Weights of a small GPT-style language model, trained from scratch on English Wikipedia.
Size: 12 layers, width 640, 5 heads of 128 (1 for keys and values), MLP 1728 SwiGLU, vocabulary 18550, 75.4M parameters.
Architecture: RMSNorm before each block, rotary positions, no biases in attention or MLP, untied embeddings.
Training: a variant of Adam for these matrices, 1574M tokens, 3731 steps.
Each number is 500 + 50 x the weight over its row's rms, rounded and kept within 0 to 999. Layers, rows and columns count from 0. Numbers have three digits each. The size before them is the row's rms in percent of the matrix's.

# layer 6 MLP gate, 1728x640, rms 0.0391, rows 33-366, columns 360-399
085:550515433533425461418477527451464510469559470529489421402477464525488499458594499523432518548413461400497522445511483483
085:649464509506500350536587582452542499479465444517507514475475502550539486448566472545489447561451479552502439519396542436
101:517480554456571575598494523469474479522538583487564527494507547484504481497501508533469498453498484511505478424481556459
102:562528492439508487482523467440422445447450450531510401536489512572503497503512528535475494538458573492517427479401432537
079:423509539496561544497484503448515481440415571459486479489551510435523569455456546499550515471491484490496538483480461511
113:452540481595583476462584521531533416446421442562552556528493562458495546510572428491490530562509560498556513424503401454
088:534480518557551403546476542452393477472502565461543394510475558516500498457494477508530494488526507437450552388488451532
105:414476501494455424532529481532526450498565506389536488469565544501452489441516555575519582474425447440503489538446488425
103:397473563589509505535467546499490509475539496513485517404558524468573627466552558482443455489425565518533458494460566473
107:499516497478458447558576390484528520476532516485473441661522397559510513421530563533556488456439548477452499551474495493
088:486479456539516492429472468434427479536482482522518499474556448488478509469526433474493520529500471406534495557501524481
118:495490406514471475512451575600555506501479468543497521480513525535499521474514528556487512555562555636478485481455509435
101:528453569476497490414458650456501422547502504484546515463511481447590471506528518521468506433484540511470473503462515479
106:509470467481572548474489506475538531498491579585488345532540527507392459469491470481571432536490393425558557452511594448
093:536656485572458494505436508475513477541454455498439558440479486531567472501447465476421596485540532482535527489564550613
100:463453519487554517486479525481431505487439568554532425465478543491580582421488430542471452528441451522499484524511524550
105:508474444488547507465506407486457611520479426523485519541525531476481456542412491518501449536456504474491543451495547448
094:498450490434519508521518511427432575522488528538496484446461501498514453495409415568452447458484496440515480485472470517
098:402470460516474439526527483489542464478512546561511446529567393564578425457389510433391483489519490496495477483512582487
101:556577472434471395464440536441520465415519503437431475516437454489518548500597472505502513480539433417471530465482487560
096:390600494555459537384432517454481510583485503518476503452445503417509477507448465475476530457511445504498485494419499472
105:490490508542577463523486473461530525594482496588625434544428566594442493485587529480534603500476527505507592433509481458
096:561463489542461541492562425503446522513475448481451509558453522465504606508493477521513516449525531432616563403567503565
080:483503486478534544517501528542555565475509493451448568457456431562464439551460571530489519481522553420546539487442514569
109:413507460479556585509544506448473560517417398485524495518507459495402552503529493468534585563510581506576593482467472467
109:489473522469591564505473465505452567414324536563503520483574474544586517442540505509412470486549469503572537464613452467
103:573486524440517473443476535532514380467560522500575459552481510446533515462499480556425461507457577448408549496603492457
103:500643558505554446428504412508500557453537483545515443495518520516549459586482528558503481530489461544520467431465499482
102:514451602476554555505535512472547536500515500534508459559560471527448508436486492553564516539342567496442555541534596493
104:438528493481544445513596511484614494453475465594540380613496500558513460438532495523493474477492497484537519440469444442
091:472446483539527549488506424524425413522566457449568545404491499473449520557438440515470468549571568496533445505422503552
091:367482547535559454466522596418564447485444522494626469560557514584536560595533512507507500525468471486521565478552567480
088:585521578512564540576417491579567489561491627509473450545470490560503536481483434452556490460488532462484530434411515464
093:550426503467464526461507421495528458532480482540509464462395536547484479480459547504516488472494513549411451512491489502
095:496535471448517436572573453575569531579488528589543391527458473470455544475523521452584557543596555476540476532565428520
100:504519494546569492576492469484558655463431532485592404629544553467515555526373449522458500449436452506590503472447463410
110:419509547519472514522431516515539540524517483524581472533492485463468502412484462575487537502530538435470504481532559499
102:501550477441529418523532463434493430534444503593438446514456454574497475459572430508527483462537590473556534592536546510
105:432432533553515507452592608494592374487432472489531440602498444465533454514499427500504490632475477495538533383482427438
110:463401513589523584451544417520484450511454453553649504534523536443506499505494576483434513574492463507472461514544516519
110:399495565582560467343494539427519487442550514530586482515479453525420494435453456547519549504514437480511448606458450465
105:440527470478495497399525484519448492424496511510500555438432535484467516466572473503491498466511411445520520445532471525
105:457577559461486554455471472527378469449446437478374506472473414457556531456470449538473509440498573553590470509486512528
108:548562410505467533548508419480548472517504441611594526494631503421548589457508552519562483565454467464501490515535472462
106:555466432425521436455545509379559375455409477481514479503408523445461641502503545515552516473490562506523529522608500535
108:459470570545495551442489499490414475491404565575548621580446496530503500513528550451409450426434472631458493400495495537
110:471579527482568442469537514470498611449548611559496497552509498558517396491474552568558525477529522446556456488426439490
079:479527436507439541510509530458425490422548448505507491467435508516487533525452535526607569537473544542372552512454511430
110:488457506480506390518413479553346464477426518485504514494577449555450549508464504533464447492484442499537480449515530543
102:579465455560486574513436438469469496474529436500463510415532425486481487510490570460405607463533539393519505503432509618
102:561528434460445550510482405515550445427495528531540445469502535524585470548510581499488519538444476440540483526475539417
104:517553453554505501511493412424482563504460444554482438482480500479492452535475457462461478433610537517473487517533472573
101:549494522517590467472580519528444490520493506464529487539499555567535466510520561424525543491527453435536533508532489496
109:482483416527617526376491533585491533495420567483519473577539513483481511513622406554490545503572415543545498430510511599
108:478532480462482419439506485454482367434476506442497467475487510566552524480514524513483480532486442458434525587516517524
085:521536462500506428567511500469483453552473527521370457535466469549572591485457461437489486472506576411541541537463531520
100:516500520506412515498464454419565506404485513505542530488517485446492517509557417532456558469494450487459494480457546515
097:530472494448527415462451517468467527499500447462532466539521479468526519482566464587372533538539501516529517436447529514
098:432410528502513434491495526596525384467504525523544440455550507443534497490430464536523436458499495496591474563577484537
112:496561382438572450419534475549557418506515525481507509517428513439432456512515533581473527559473539514406631495625519568
097:423507527496560538554462430539479569457565575454492538492477499497494494468448580523506492490586407496546556564472445513
109:489509487478472472533458502437471433437389566531499481609515505446553566503412487587551493599473507534524607366462475543
113:453382529491579454524589547514477476466556449533500537607511496425506511422482521611471391538461485473474515530537489479
109:487538449436523581381526504548462570434461573469530461521584474530547517461465527507456450531542548572530626487478520439
102:420368576551527441537559506467448479500510512529514488479540411503464525440536508599474521440504467523524538455546608594
102:527530531513550455461408520437445487485499506517547490545491518527574526473594477488433528470513548511475512454471513491
086:439489436484533472653514506518496517505475477482476495503416541476525644569403481480489478464532473456442494410514416507
099:446486589500554547507538523476475539601553641592548526555401509541531421508498517403424461511468496556506526542559514553
100:526542516477472474556460576485491401408522427728652467503593507483567470568434497581454511461406465355456448489487529506
090:520508487549412513541519489433489477449454477473527591502493475428524448517523408523497464556519441565483479563567489464
106:495479531542457553464579528493458484506482441487510504478519507397483509504499472438563538543450603524510578556450445426
090:473453596471540578562403531401463498575513500522548439494616570409510548450479484498553515491507520506566525558470464518
113:461484503475512548522536483531578474540497499526568440485549438460444519396561460457489555435561593445524529547517586393
113:469489434539560477469457514511520425512537524523477411623434483517564441529486542527503533488509454406529566528523467552
107:496449506514499532505555452447481516377454580468532434546551523557499387499514495582529540574429510381490550522567541521
097:463536549484564408536503476435448457416517493606564478584483480465454500530565415461485537545465493488608508429534484514
092:592445564519532419606528450424479573465446474475499429538460550509537515442550549554497499521487500525417544445517593422
086:560469544594475516542548558493518493522540380547539386487459390467467473476466448526460562537457463420515505456470522484
113:507553509532515436472426394518453442604468625552456386549479459465440440520510575472518550552444517389380497466502474490
082:461542477530511530561533563466523515513462426509525538422567562429529609523487552533471534524442561440435597405551475529
103:439446408511483572465525473516420542528505459470468504542472459493584495412478558547459479523527448596546490628435509464
102:451497479556531459520481602524474454440520537513499478584553504508456486502574442581407529453436519501448584391440454475
097:521479504437528470542594515515544475564570611626532553491482570524513559523497608487464430425542580487486540512491553334
095:489544484442470501466556444410446469453521616535537574436473484507429445466514572434396465489565475588487449486462608469
092:525532656521440612479544545500571513537459466495529514519456465487565453485544522508480476446539505497497418481520485441
107:379518405503438520541417441481466368489431520554450511513459444515402493440560484552534570460456534529540545556548460490
083:565537512513509505514431575510568572536510393551590542492553512594492503485545484529490516516448504507590571531465464475
097:545517533449502496431458502506493463494595401501437378483477488561446559455485438570510521498474491528516465451542491518
098:475424486519561548516515505463472528469528514408564584592421484438504503510524505489476417539522550444426493466563547534
095:492452464513466551486439449565539563511507508582530506511499531523575457562519471524516519484468496514478509481563473457
105:432529522513624463573425477516451467493426583476452537507512405590477517487504483544431505456478523440542473429531508528
116:490442452495469418513558466539548484419383564563562515511557425462517465490487511556602502470490461451522506433547578538
084:468449479520518466535460473500466502550517557474500459502398442443539581487535509434470481504641494510547649536549489560
085:567525487527486490442491565483551482467481517519424486492448491477463430597450564507518545556500487550509583569567523530
099:527506543538500462620483449514497518465477538498450564446492565543470513525567469464541481387457504567521578492433623571
105:554464474483538383517436478543542494453586540542495489470522483461482479433545481486522500482497485500492479507466532449
100:417491423425569436570460418523481538460496566474488512474508456507492463474540576496403530478584442409548602537579457456
107:539508575548540557450437441522444523603441498580426475495489509510592509493496522533501546535473497515400555534475415457
105:477486602548528456454545486564537501474425531465479427444427478510554491463528436622523523411494454457582533463566450472
103:432596525529546558588467465461501503584482528477591479552482465475452554430543495489473514551563559526440478504571464469
097:533542471472592409515472469519477456500460496541488449620522494518577477611403482549491461518498421456541513427545403504
107:505381522502605459501542441553419493470561536381540455609543483413524456532535527480492529471567505529512523415493422560
101:408462468586525499499467425529538542566473517526552530541458558578468432519585540436513490522493485466464561481578476406
081:454458529467519499600462445485459596458446469543600583534527429457413456426592518525595406461532509513445560525401503487
103:454473570503393501408490480482507511473471514512591572523567548440557541503426529481556478506365439575512490484542608440
100:469522498449526455554466484486574464497478556546497526532493499548496494434435525525468469523509574445535455471476531349
097:472452564473466529587511457473540543532582455476494603611493582569483549584438489429530456567500392481526471541622488447
104:504525401508527501505474430518608544497431506473485528468578545547481488511419510503482470533642519501542559457474447516
094:444474539507511364507501567513504526413527530515538515537571494458425548527551558583422455492508489505566567504581608407
095:434490516493375387562561504521487423439502547477594466547538554453572514427515498564530474560512555487505505505496455542
106:507512483527486509486452439540486500496455407507496515478494452437480446514532455482536558430493477531565539476398577520
107:451472432511603587545516471484492460502544488443504442491489462535501478441620404483522584363541571566489494496533488385
107:461483437483530435524566489449606531447526500523537483577418444540499558429536514490524443473540469400463647444536604448
106:458436532490532547358554477435448523543550541542533312521514573512541483527439502512482606457527536510593552523543500547
103:567443480537536525523547548450457433484553507480565449468526495509523539521542535501564503538503476376502469465575490429
098:496592523488544441542522417524496489398560525555465477539548489454492481447506577505345425491520435560438529546566459568
091:493493432574423459408423371564438502421436541467533568462435628516517431486487539463498480483469459456464459409446502543
102:462491448484582513526440548473504485546528510552595586485547539482472515513587479499473544465491491582527440433446531398
101:502397547508568546511412515519491510477535477524523556557486378470529533442478397476452515525509521387518536408474508529
098:421460439555449499455525456429479489470416514533692544492510577480574548445529560397463484527439533504510437547424377481
104:446602482585508480501484419491526448486456463546473423493584523550512521495495434565476425555488486477541500483611512602
087:384457560444555521541540460464422469459377511506523387506472456482456580431473430576399515473574561532591461399540498523
101:511530493424515407450522448518546602458400578515465495470425543531434591398461452481581423531489509454603440434525532519
096:430544459464479482549528460562416492551465442449441448470506589448503548351493460462581457502498521438546453485566518492
095:564571388441480515443507500460485475498571495486482532425569582543478590460535504450475465493497463409521477399485478474
092:493571508525421450504489428540467539473588509558495548484466569458523476516564473484424589428520497558503517591517460465
086:502517536489587451484485534454548470549526534515452474489476447488536497564527512461582561522529515645437472548547590347
098:457502470512471557526402376457402530494449504569466488461470485569571526479525425450503495467527523452524522521431441536
105:483527546412494493568547474416368445501527536546470445570441446456460574449429528489435451518504627430479504459610502554
101:499462502486458521487555527469532497449555511468519609594556570541416550486545363490577482427540509489539536526532463568
108:471472514430499551461354557467519455556539490605473499496513544531456547507451448467461509489462512534495517472402557450
103:538551503444446533509511418536534453519531500498541484501460494461528521494511515504467488517547505450347466525582494490
097:470454560543447423504538485527509520423460514540620447501498495490471496516498479517554462569469437499571534557504479426
101:580514499488470489467476477552545458574507472523470442539619540450489442440384457539392486525410414445503531506528559571
103:487530482487515478448449587470424493539460520514543518442429479501471473494417428475539551434579464531494588512525461513
102:521422513458604501482472513516465521510488540542606479557459482502487524502544515524479479488503548463455632505468536500
098:544538524513506508458536508507484483365431548456491494469520500440498493415550496479462504452520427483496486494520552649
103:417505458455504510524476562376487475489469545508591493496549507562408498511484456496500508520523509426545588421533441493
103:554449469468532534554509418487525495564378561490583495497444496469471548544514535522529552532524470546527565437548456459
096:463494529473519508495479473494465435487441527586464475489448480494584585507500494546490515476450500488515594573488457452
088:553416488501499485489562396483412529532497527539582459480445394531536465536469444414458478553497543486543501418433387540
098:454535454541566461497544461534542473532323482546552446551444512527465373484518564513535552487488472489571510502579467418
097:474527379419538461576514526603450516662535689486414538592419520528409513513618519454463479470481535542474540570512435525
109:357465447549541566516363493528483436462478488591580425539505511455531502445419488517523515545611470458462514445415383550
100:496528524459579486462498499540376509416430442486581504444471497457613538459527517477556473511517423472512570454542459583
087:518556507463563488484559586435541537541508448484431402462475518477560447533575520480497489552516520507588493508551535554
088:529507515552555451553514458378469475390459544610498575594514479549569471466476562492479510482388471497493621494488570456
102:485477481470542545503510432474586516534532558439493530489419522504521474466454466470571489517517483520469454539544421549
087:496462509577512538433499450491498485580551487502522491398469454493517481575462501502457504453532546504570526537520570526
095:492569441549494445560468465544429460626449531518515514489496508529470432480470552462505518552449495462569505544457485516
100:454596506383512526468428489514482557563389480581492409485621441504553503439570430518537504468529602487449521437517479513
106:496483476572583382460460382430523538538517429628430485535451404502477468488482478500542581475558490414460509480602561508
107:479467507489510596479442500409514410521594507620627457546580540457461499545537519510522568514465522532493452529514416554
104:429488424501525504591563528482516462492442462523572474542491444441523468462461542546435509507567472551513458523569512427
085:491546519527482387408416460505481530503620575547470507457534535459488562410526591517455612492482442525522549524514477532
102:591507500495467438600437588495600552554567509491465465511485451549456412525486495517511523581425614492453570481557517460
091:433448503440464434485532509550632397544545570436580509455496507465516519476409531531547506526515587490546511485606430520
098:504476483448461559484533513441486520545535545439510456552427474467516454515538425503442555481575518440445534414442534530
100:487441478480498527466555441510510479464383592524493515533472472468442566495562507468506469478497430496493526510486543561
102:476577546474440456548596526528491499437474630597459553510512396381465532535503471436510545584554494426455497541543469550
105:457550546515571536429564453434463548537509543534566491517587490497522549532550507546475478435521483477507455588548435495
103:492449443543579614462491484550440491588618556534562480499486461484439494518504485487488450528505452551476376520530518495
112:454461527499561564534499384538463466530507474576582415558536473428534629490420508432517449521452566484512484469565506558
107:454603532499506530399461507508623456507526484540495571468529613550424434594584479621539606569480520432519501512420522477
107:457514541460552451507496507565497586331534494523512531450514500518508518453562552408580533560469506511473514508458527445
098:327424630472531565521489480480446549506534458490540446486560469524470436460491479582592474534571516540557500502436534475
095:586543460459551526513515462432421484426534598507545586458439479475527551527472607556463465401516410448524531439565500551
102:530505482476432553479503498499505518641526563569473535442451539491443447513525474499520561472465500483454519481502455489
108:490610410477495511551456455429577466500541589481473478537393513555506504427554478484520474526504484488534600389540463505
106:488482510478472502554534518391523437481390517579544429504579424563583507491481411539422510583469432478493463505529535512
088:537560564507428477457474404515520523422520475551524537438519442541477574556590524588541487522499537409511454452512429472
101:557508499518505455526367408503480478555483517491525490585505510505483440547445497548383572515513466385495560521523441507
101:424587542506433492450478457424420551582525507460565517437530495428456453494491522539484465503462539465555565513559484486
105:431523472457487525547472416488434521492518433528535550447524618517474551576545528551435551611451532488648556480415430443
103:576501418491463473529498312525392516572458350410548497479451508539479552528434507546472521520458469522488529559565593485
100:510479524554546448536409409463489574523558599499585447501554505534488428520543527506520464459407482423485599495483548583
083:519523548564489519432490572484477456538522406529560457498463472569552519491464468503527467496467503466497503469517532555
102:444469459477525490510537565429508445415410549441534482580462467441472499471573455492546483508644420364450613456528488563
098:407516462538471437545578455534453608446555479481492446495538466499469440404486581491539515417501563374531459513551468485
094:437445550453531465623453533530426572470545437509550434497488440490514544474469485480519422457538572532598473502488550477
098:491492460433489465449605475428497440467440555404470472443605369544473521520597517477509494499418497464584539481543494496
105:564537515439512469509480466458432498529530482572560484590495478484486558523528500519467499491370484401530585582471527519
093:422457602603452566537534449547479497473495610419554531439464508512514547445420490462493501490524488469559531571466524493
107:370574534525541508479572439534486500541529413547526496561493531467508470485439543423515474541361484459532486498558434497
087:426501382488527504470535441553488513460568529494521529546517523549536433605416470443509516524470366425528503416556574508
104:463446577457497573525496505470469411571492497441550506598535527498485542481515499463396483536371550552487477540521581448
097:483486473525445439540473516582506532448451466597494537555450454465507542451481475563522450479421576501529446513585387523
103:577511513487452508490515471551422483490490509568506482477512516500486462488482516568467414480514442544424384614501473551
093:496570586474528529540488404516561532412482577593560495511482516438490529480526470518479494410561502439523514417432459497
102:326494554523494473574562489467482497395495475489530409494536369497576500502426496551510433466467523494458540538530478357
096:567475406540494356513488545483467511481524486501485466454526477535436470419513605572460433461464457498523550524488433514
104:481504566491551621432526527525450427569484468520475426544578508419488487425487597493462520544441498409545518482642534439
111:499591491460503404497561504500454431477426542498505424473551503522531439456473530589498545546458485536546644484539594505
098:459523535547504497524539556555522603507487500565518463521473518494517545503530507475469510486445479610446382515506523516
090:456504486546477533450497451505482507578501515447515517519545518504509541560461429502542535517485466560497451494437435493
105:534521505469541490410565452563522540472520563544473530517497453466504488540569479508532450531491545382489591515678491540
105:504469499581501472493618511526501476515480561492524453529494576462454464451529437531490566483505466522556474533567516539
092:493442562505547600641486505504502568442480547511580431457483482496487553415497499477477537540423549557508502461487497480
103:441470590492472468582439543529501556398433532469507493450502467518467528509592478516591449422496590515442423450545529461
091:460486502496533494442449535459516499475462488473531505454542419473516479482484511504611503480576435504517515519560492513
092:418493375517499562524508485535438483574466554517546474521453476476333543467577493592517504570385467479561582437499493633
100:493505516615502584590473474449486436524469528552547441422473494514576549490439504559473580458451533388434531444430572527
093:499446566595428491452388438486475518509539496521533491399514508468439516504419621566528450514468465491580445523533617468
081:508506597546500537496500458412545528448524550558564481506473608408528497503487558453488486513568557574507498472405499408
092:527520453493440504448508447437560549478548479543448510462415495519514504534573620515494501456516569493517452584483416472
101:604440502410575509503409477507429533460575545495560503429532526429563547520462580558390451566447490471507508511524557523
106:517463433487471546434474524547522529491476459432532483501505583476494386469482448466524494396470447550490567431459449515
110:527569436496522488536473393549544494495464487532462477543488453445477531543512476473511482518500464463436483454477539518
105:530490470492554495498526456446446444385474510480493608578500497494477567573560573547464512524410475523453553493406382493
109:465621578563561565480478404539504540548477468460529441517432472467524454522479492536526577491473522492544417435504414498
101:476464524516457483547481455505396510478423500562447547530557507458530591499510401496476524581483452463515604475575477453
096:469502523514514506404497465511399429463457475486526438510461408633527606503469492492485520483474471563514530591516440494
102:483460436516483438516547496499506591495500521527510563527480478483600628431439458585497514442522403423531512408493450494
105:555561509440491533511546574582499462557451436429496404579590523534483556444450531497424512472491477434558544460511521433
099:491491563474563495450476501472536434496449498478440437537574523506489502593500501507563470482554504419586561504516475483
111:437454454508457488500451492541497343491577457549517534479432552516488624505519495559512464485520501434482559595498583562
095:538622502402516421532515531478408435491508408424548418535562572488542441579491512552499484517447519468549478512488472379
097:469538534537466477521615501472524408496429518611592426453476490467546489443467476517511498534548482471571565550517514521
097:565490354469552418511476578551582399485510504467468478606536620546452500532467489502489593555479561487504576524517484465
082:456518491519454528528420528521526415523630561535539512478553538492461450524503509440463577521470493547436435526527480551
097:509445455526545484542465454441445398572495458484482480502490457583471469512534455597421581495562432482543549503453509529
105:430574491462485529554587461555451489561349444479355491548484455635496471453562494521487470457491419514477585464515522433
102:449464501466478581610528494460472446452589529479463479558454478448514457419501514465530489358439530395513447552534570474
082:461451493523535465418465554519486506544550488520507416516511566460489563473479576479418468502536598499493501480565481535
107:504473557617574551456614407533534575580552541533478378504420501550494512448507514555525464458567552473561542557532528501
089:507440525423526507424387409469407451486522484466393509477411455501534553539535494462470549488525536559407484576551551571
092:562431432500493487557508497472532476465563517544527474566463477512467467571508505539426522520527614584433505490497508483
103:499527543461480429518550360406485570499491470521459489472385395532550540467613450491506477433506523449519513510545461534
104:465482550523409573393483486527560406517482548450573497512489490499439467488466490470435505512530454479502540573571520609
101:446528506520522420458505485491522480568450502527503543496448449528573643456480452519534470511509536456504498481486409545
104:482561497523534494462472472544422479447504463494515496493532490535437472527474527525512583484506367565472507451494508525
116:553586592495532553508532408457382517457444462545540520436514592499531542471495480514472448510440404493561481462458437511
104:498563523485487581544485510496455393510535543576550435502525532487518531504436542571420495540486429509494423481449551472
089:456567493504497463564459419535419503510601602491529476477482624479552577508429537573459527479423415482514473401518459426
106:482541488487585477535519514478566476380431518576518566505592473455511478551533456498461500486451475511400507544547389488
093:398496494544493561572459517516464489405491411501516490523498474475489449408525417570434422478494499470457501423540496496
098:437489429594481417422467461521546525532518516448489525504561535516421391472494457513478421462485365473518538435514507465
103:499479510406484460554467504463480507527505464476527427433474436493557420545497558556442513426508455547504466609523564458
097:429477542472519477509551445526503515524487472536583524492515462549443572493545553514506497464566397516548579541492426510
105:541507429490402447608422512504476482580482565491488573583456390524367478469655554547414493490511539515515587456540553558
108:403487477530532515357556450494482545402538575580571628555452543503543467483487560546485491439474433614531493455546611425
105:511487518514471600493480449489440462576437399513474570476474449538432503482516481496497515527447539519429589480563571528
107:477524488589578532521483504395556513555563530488542555505471446435460508526451466472503534503523545494578622529521521556
091:542523532505417637510482530399478539489496568442511554500491440528509446471521534431545544475522497531560523574459526553
085:529548544487548489509521495417474525536443495538473477526471517501501485595519455551541464514472437539498409487501530524
101:505445480431549525537533470495515528553429482562414555566540507441525546448613447435593546519491514520538596504481460533
104:628456538562540436426463487554568532523478457605473487547520538511447433535473422544553624434455473498476406525485600565
081:441518466502407512462462526535442540548539464437429537490519494511391489550560486560513462431463570474603541503502562479
105:506519556540548563462477507501489575483440543519539532494486460524464530500564452545446527516435523466583554504487466545
101:453435569499488507449465430452516440433563484583598488492580480464518526442530532531541431564438476590505493508497583481
079:443463534471551609500503572402463472494474528435540534432497553464483504448548545566583506468517571598440500506473481489
085:564463512521488488559494507570530523569539456478548512477554473519432451472539446513492512545520603520465467437492438476
138:449499480551617567525566465509465493430496539553482519536520539490559562509509492523533439523487516413558566469522393461
097:549445504424549557543434549554482485508531461446537549488561543399356461495459493514497504483461471455503558513507445457
101:549586454494450338537472469464570496536411462565603483625465546544417512529464434519403566539469496416565452519516559539
088:485520430527503413431539455472469487491466508522495488546500433523491585525564470527579519416422382547466478538536500442
089:465544479391480521447526462458501455554517445422478528497568481469455549554447492552491473492513482467523486529466555532
100:439535514495523471437518528448521625460528494518524540513528546568500474476453467548503473571599511508527561470505467502
089:487509470441492559514477589486541490383546555452475482527487502441489483482559551525447547492474552542497433507525439520
107:540551451480470492457488483489449570567495459477517453553412528347414433451591470387522476509582476514531492558466487510
109:386563529513488529578508481487545458479442555570561443460560442539458604468516551548557518477490462408495486520563507545
103:556499444495490486536496469470568464497525496530448518466535517530561530445540457477521508471489509439490498456589505497
100:488537487500497453469458464497502545452483499484524539453472493487592545541554460551454510503467365512482485507574437509
093:490593457492502548464505523493547526461449477527459481472520543615529552529559457466528484487498554532559471504490446433
090:521514503436481567459515502524575503445534477444463411550448526497453558534448533492476503539544558449535584518406501473
101:492436515474526481575518470457517543513443469486582572484555509558488524445469489418517421520591548431496445472484500463
100:421609454462533454541453564512429517477422489511472465466453463543567503483509516519415513434574489469487576421501399505
082:473517495426583465430464435558560503562534537467503560576416526526474520524470488566456473567582497506506543514491498561
084:509497524501538492609543509488391518478537456537498472470442459578468504507561500561510478541425463523516472482512407412
106:426455469433503413468594479435573523496499454454467399598494482610481433446473425572531452529431377488518466508566506533
102:553553585516595520455561491558527572440459521631482504547432439605493429493496479493532458541448484469484413493545529548
094:530549570439487538506474577490578400495508631526533423551465499469454452476609494492471489506537410465528477530413443528
100:513481519482450509588531510340505397462439462470573407535551430503521543519513508538531465485420486473493546499513466545
100:530498439507514452474389511488562555531573453466478437454487503521546473483478473516475572518530449393486460550572515541
100:505470551477536547558522514470558489483421475493572581605531390483459579496532535519560492505431505421520539387470508435
107:510554510400546509418447494453528487450399532536531504498452531544462551556583541468537499551539475519444548488453493559
109:443512509563507525523493460524416500496514350545483478447611502395503489490509519478549507515431484451520562531503489487
083:491509505405531392490476614453523521500473507436432530506446477451499519461508507424512489548531487539531600514568570633
097:512565532508568542592479491475514506464524533514446571488508595480425450486444492517575503565445489543482532534516484510
098:484515525555454417560450378432550459446538459548619522461468511509457545494551442532555528490522480392450521452554504507
094:551509612545504458459500452521534527536566551433462496528401471574468529495491478475503496466548430502478531512470522566
086:521496481516452538573522604500511626609577477492487480339569458561413513446399501551493487436475543445565420422490504459
090:495438421527532456540448517475523505509452443595492443499479431514559429476408569469453453530499509445453477499601551515
097:483535518561524468469508396495477494439492566605504491572538490556508460455332456489377416489495478474505449624501487578
096:473518468563551518539486555476527455461444442601534398477486573465567491541498436525503559535454560359506536496518488454
095:430467519537579480551504600557386502570520496565607521528629562589390510452546536575454421513531417497434507427446508527
109:559598476523532482557553480566547517457544578553598538582499442440497484523476514574487451388507402477502403547560447504
106:503523653485525497441485477522497496443441471503613532490513457421497477512458461447471520521517501447497480426460506448
103:392505617537482602457588464426506465471540451448534471527538496446561456429565535493593534454378486550499491452542514480
097:588500369539526407485504518551489504513453484572586415583541481434553550442476517468539541560455465323517552416557565453
082:505510560499602526489509509449492535522520508517497475444442473446382424495568531582509484456593485434441541545491478519
086:527548505502500534568501468521462467533464576439471460505503451523514599542448329496490524465487519413465531543562449435
082:518507503526519513559452507409413537460448551464540522532528569511453611485544491510543416467433403441506507489417443510
103:442563521412488530575430485440446526494515542476488493546432547518544523499443528503501547472498569449535551437453560518
107:538452579374568525452477498580496473488585484450508528470481406523452545488545595620478474356498549502495616510490563515
103:535527467485515538592487502471502505483506507464544459528519407460509486378533438531531473472576545521560503386613495513
104:489521515456522490566501409511473541482456578547451557522483539456577463532513483561547477435512497496483482431452522492
097:434446462548516573481611474446464576497540489471465503462456518468563533483479530492565535468497505492473564621581468507
085:508610522508543386509528403508580460532469513544490446558442539428436487491563476517529460450501566475593465501529476451
094:570516441462507548463484497474421500479544564494547441518529526550492495536586468455483466486469525498367409508498461519
104:435488505551481520566543422401607453434449412531536482494522442488576450475440474512458539556615538475460528454591462444
084:598607493501430423569459551482486476535457461502612491435586510400446557536517562488504476508515501439464477515492456562
097:438488545512477473506601572533404426522520495478579585492460446519438582567524507601624454532478534461502490524437409497
102:538516464551572545450423564495550498521565513557482403460432470508448492546496517473546570569485465511487527578402487505
098:438542620520503467512416423472587479497574563511543444483559459513510500562526525432588456514426532403455512466612577459
087:456542516477465671486417516448585515554531419533586439475510566517446450503552475599505527553562561572489496527555400506
104:417475426408450415540520475417434511517448521456479419377502499495497543491484512512431545515458520413478590524448445523
105:525500433455524448424452410500447549546498552484492541489553570498531536533432444470528498366445457485531467499501402454
108:485532516499520526517495461476456510499407510453455508494465567589577417484534589495452495508526500524484520489553446428
099:552494538403572476575571405489451479440435537495452593532486456535459484477537545535484438487454471532393433513595517511
098:544509570423500553466528610495424480516431588426502550382480549541342504547517432441474505545427538495460519567557486437
106:450546510573489501422467421435535475476499470619618502552494545524443427534558516430433498532556490539475472525490513568
102:477447516418496519439488448511489567523512506496516503515381524475493521464517553524561598532526458401508522551480432500
097:468537492444469556476472513464519511497512429475499459484465432466506507475505453569558484550545486499538487502453456490
110:552494487471523416477459571542422434379456446538479474571448458450489496456550468579495466519478441542497551483506582488
123:507530564566478456530449453466461495560509512494463552469455533485507459461506490406443557422521464492448358550486474589
110:455535459416512502412456444414556514511496466559542457486501424498483491507449476589540607545533538494510505506441455488
096:505498523464476431608517567430536472524588544583487512544507553491485558525413541522489501563414500531580503451494440447
100:484399490454482623468507546478375497481476490544511426521544513467434471453520551399510458507472471525547578500425471434
107:510541543482536420323493484573504556415517495523479544517495494480522462461479465550514505453496551474476485584383469563
103:518561483529601449496465563488552464527368529484376504518418448521488571537504505511436543468542567431529542480453477503
081:552509456558522467413477506481467460572648472527487584463407448505396540435453486546484506576507393554516451514481466369
101:551556549561498507568537417443553544446530476461553599541469441416493570417526486552513446369472567415427414417531499523
104:527583491504476470566497406450477526578527594528453453573494490557441453484458495508472503568407521412443580400456557406
093:462518526509520461471508483508488625518545422586468483501414549532546610449550445473493460577614471487447605509571483545
085:555529501464480494543518532564485526599464483456511467442482506516486573476524400510395539491495447445487555389480450502
103:539586510422483512431420503486514361522441491451541491487488530407627554422522538543439602477500533452419594549460457632
098:491516408473495513489510549412542508443504544403433461547484502490481446483424574465408602486596473581406513468582538608
110:484366562442562582532457489455484411469386571514525502499563472433444511477473533494460481467490513549357516494563550528
096:484553500534500456524533497440487571442410511492577489484526467607498526464543485437515500519512585460553507418497396522
090:512483468506524506509508465391478494422501494485445402611526440506526441426476497481487463467523501461566487473436439591
095:507483464504560557554419511443394485531543461488559450518626529481480483425493524543525479525425417458462541407455452510
097:447573483506489446515536553524543423473527469682553552540547499486478475465504513539462465485446398515578476456488356415
099:500556563593566478499430489489544491465438564534452534648519444519465519532617498588483489501456460472536460488474506459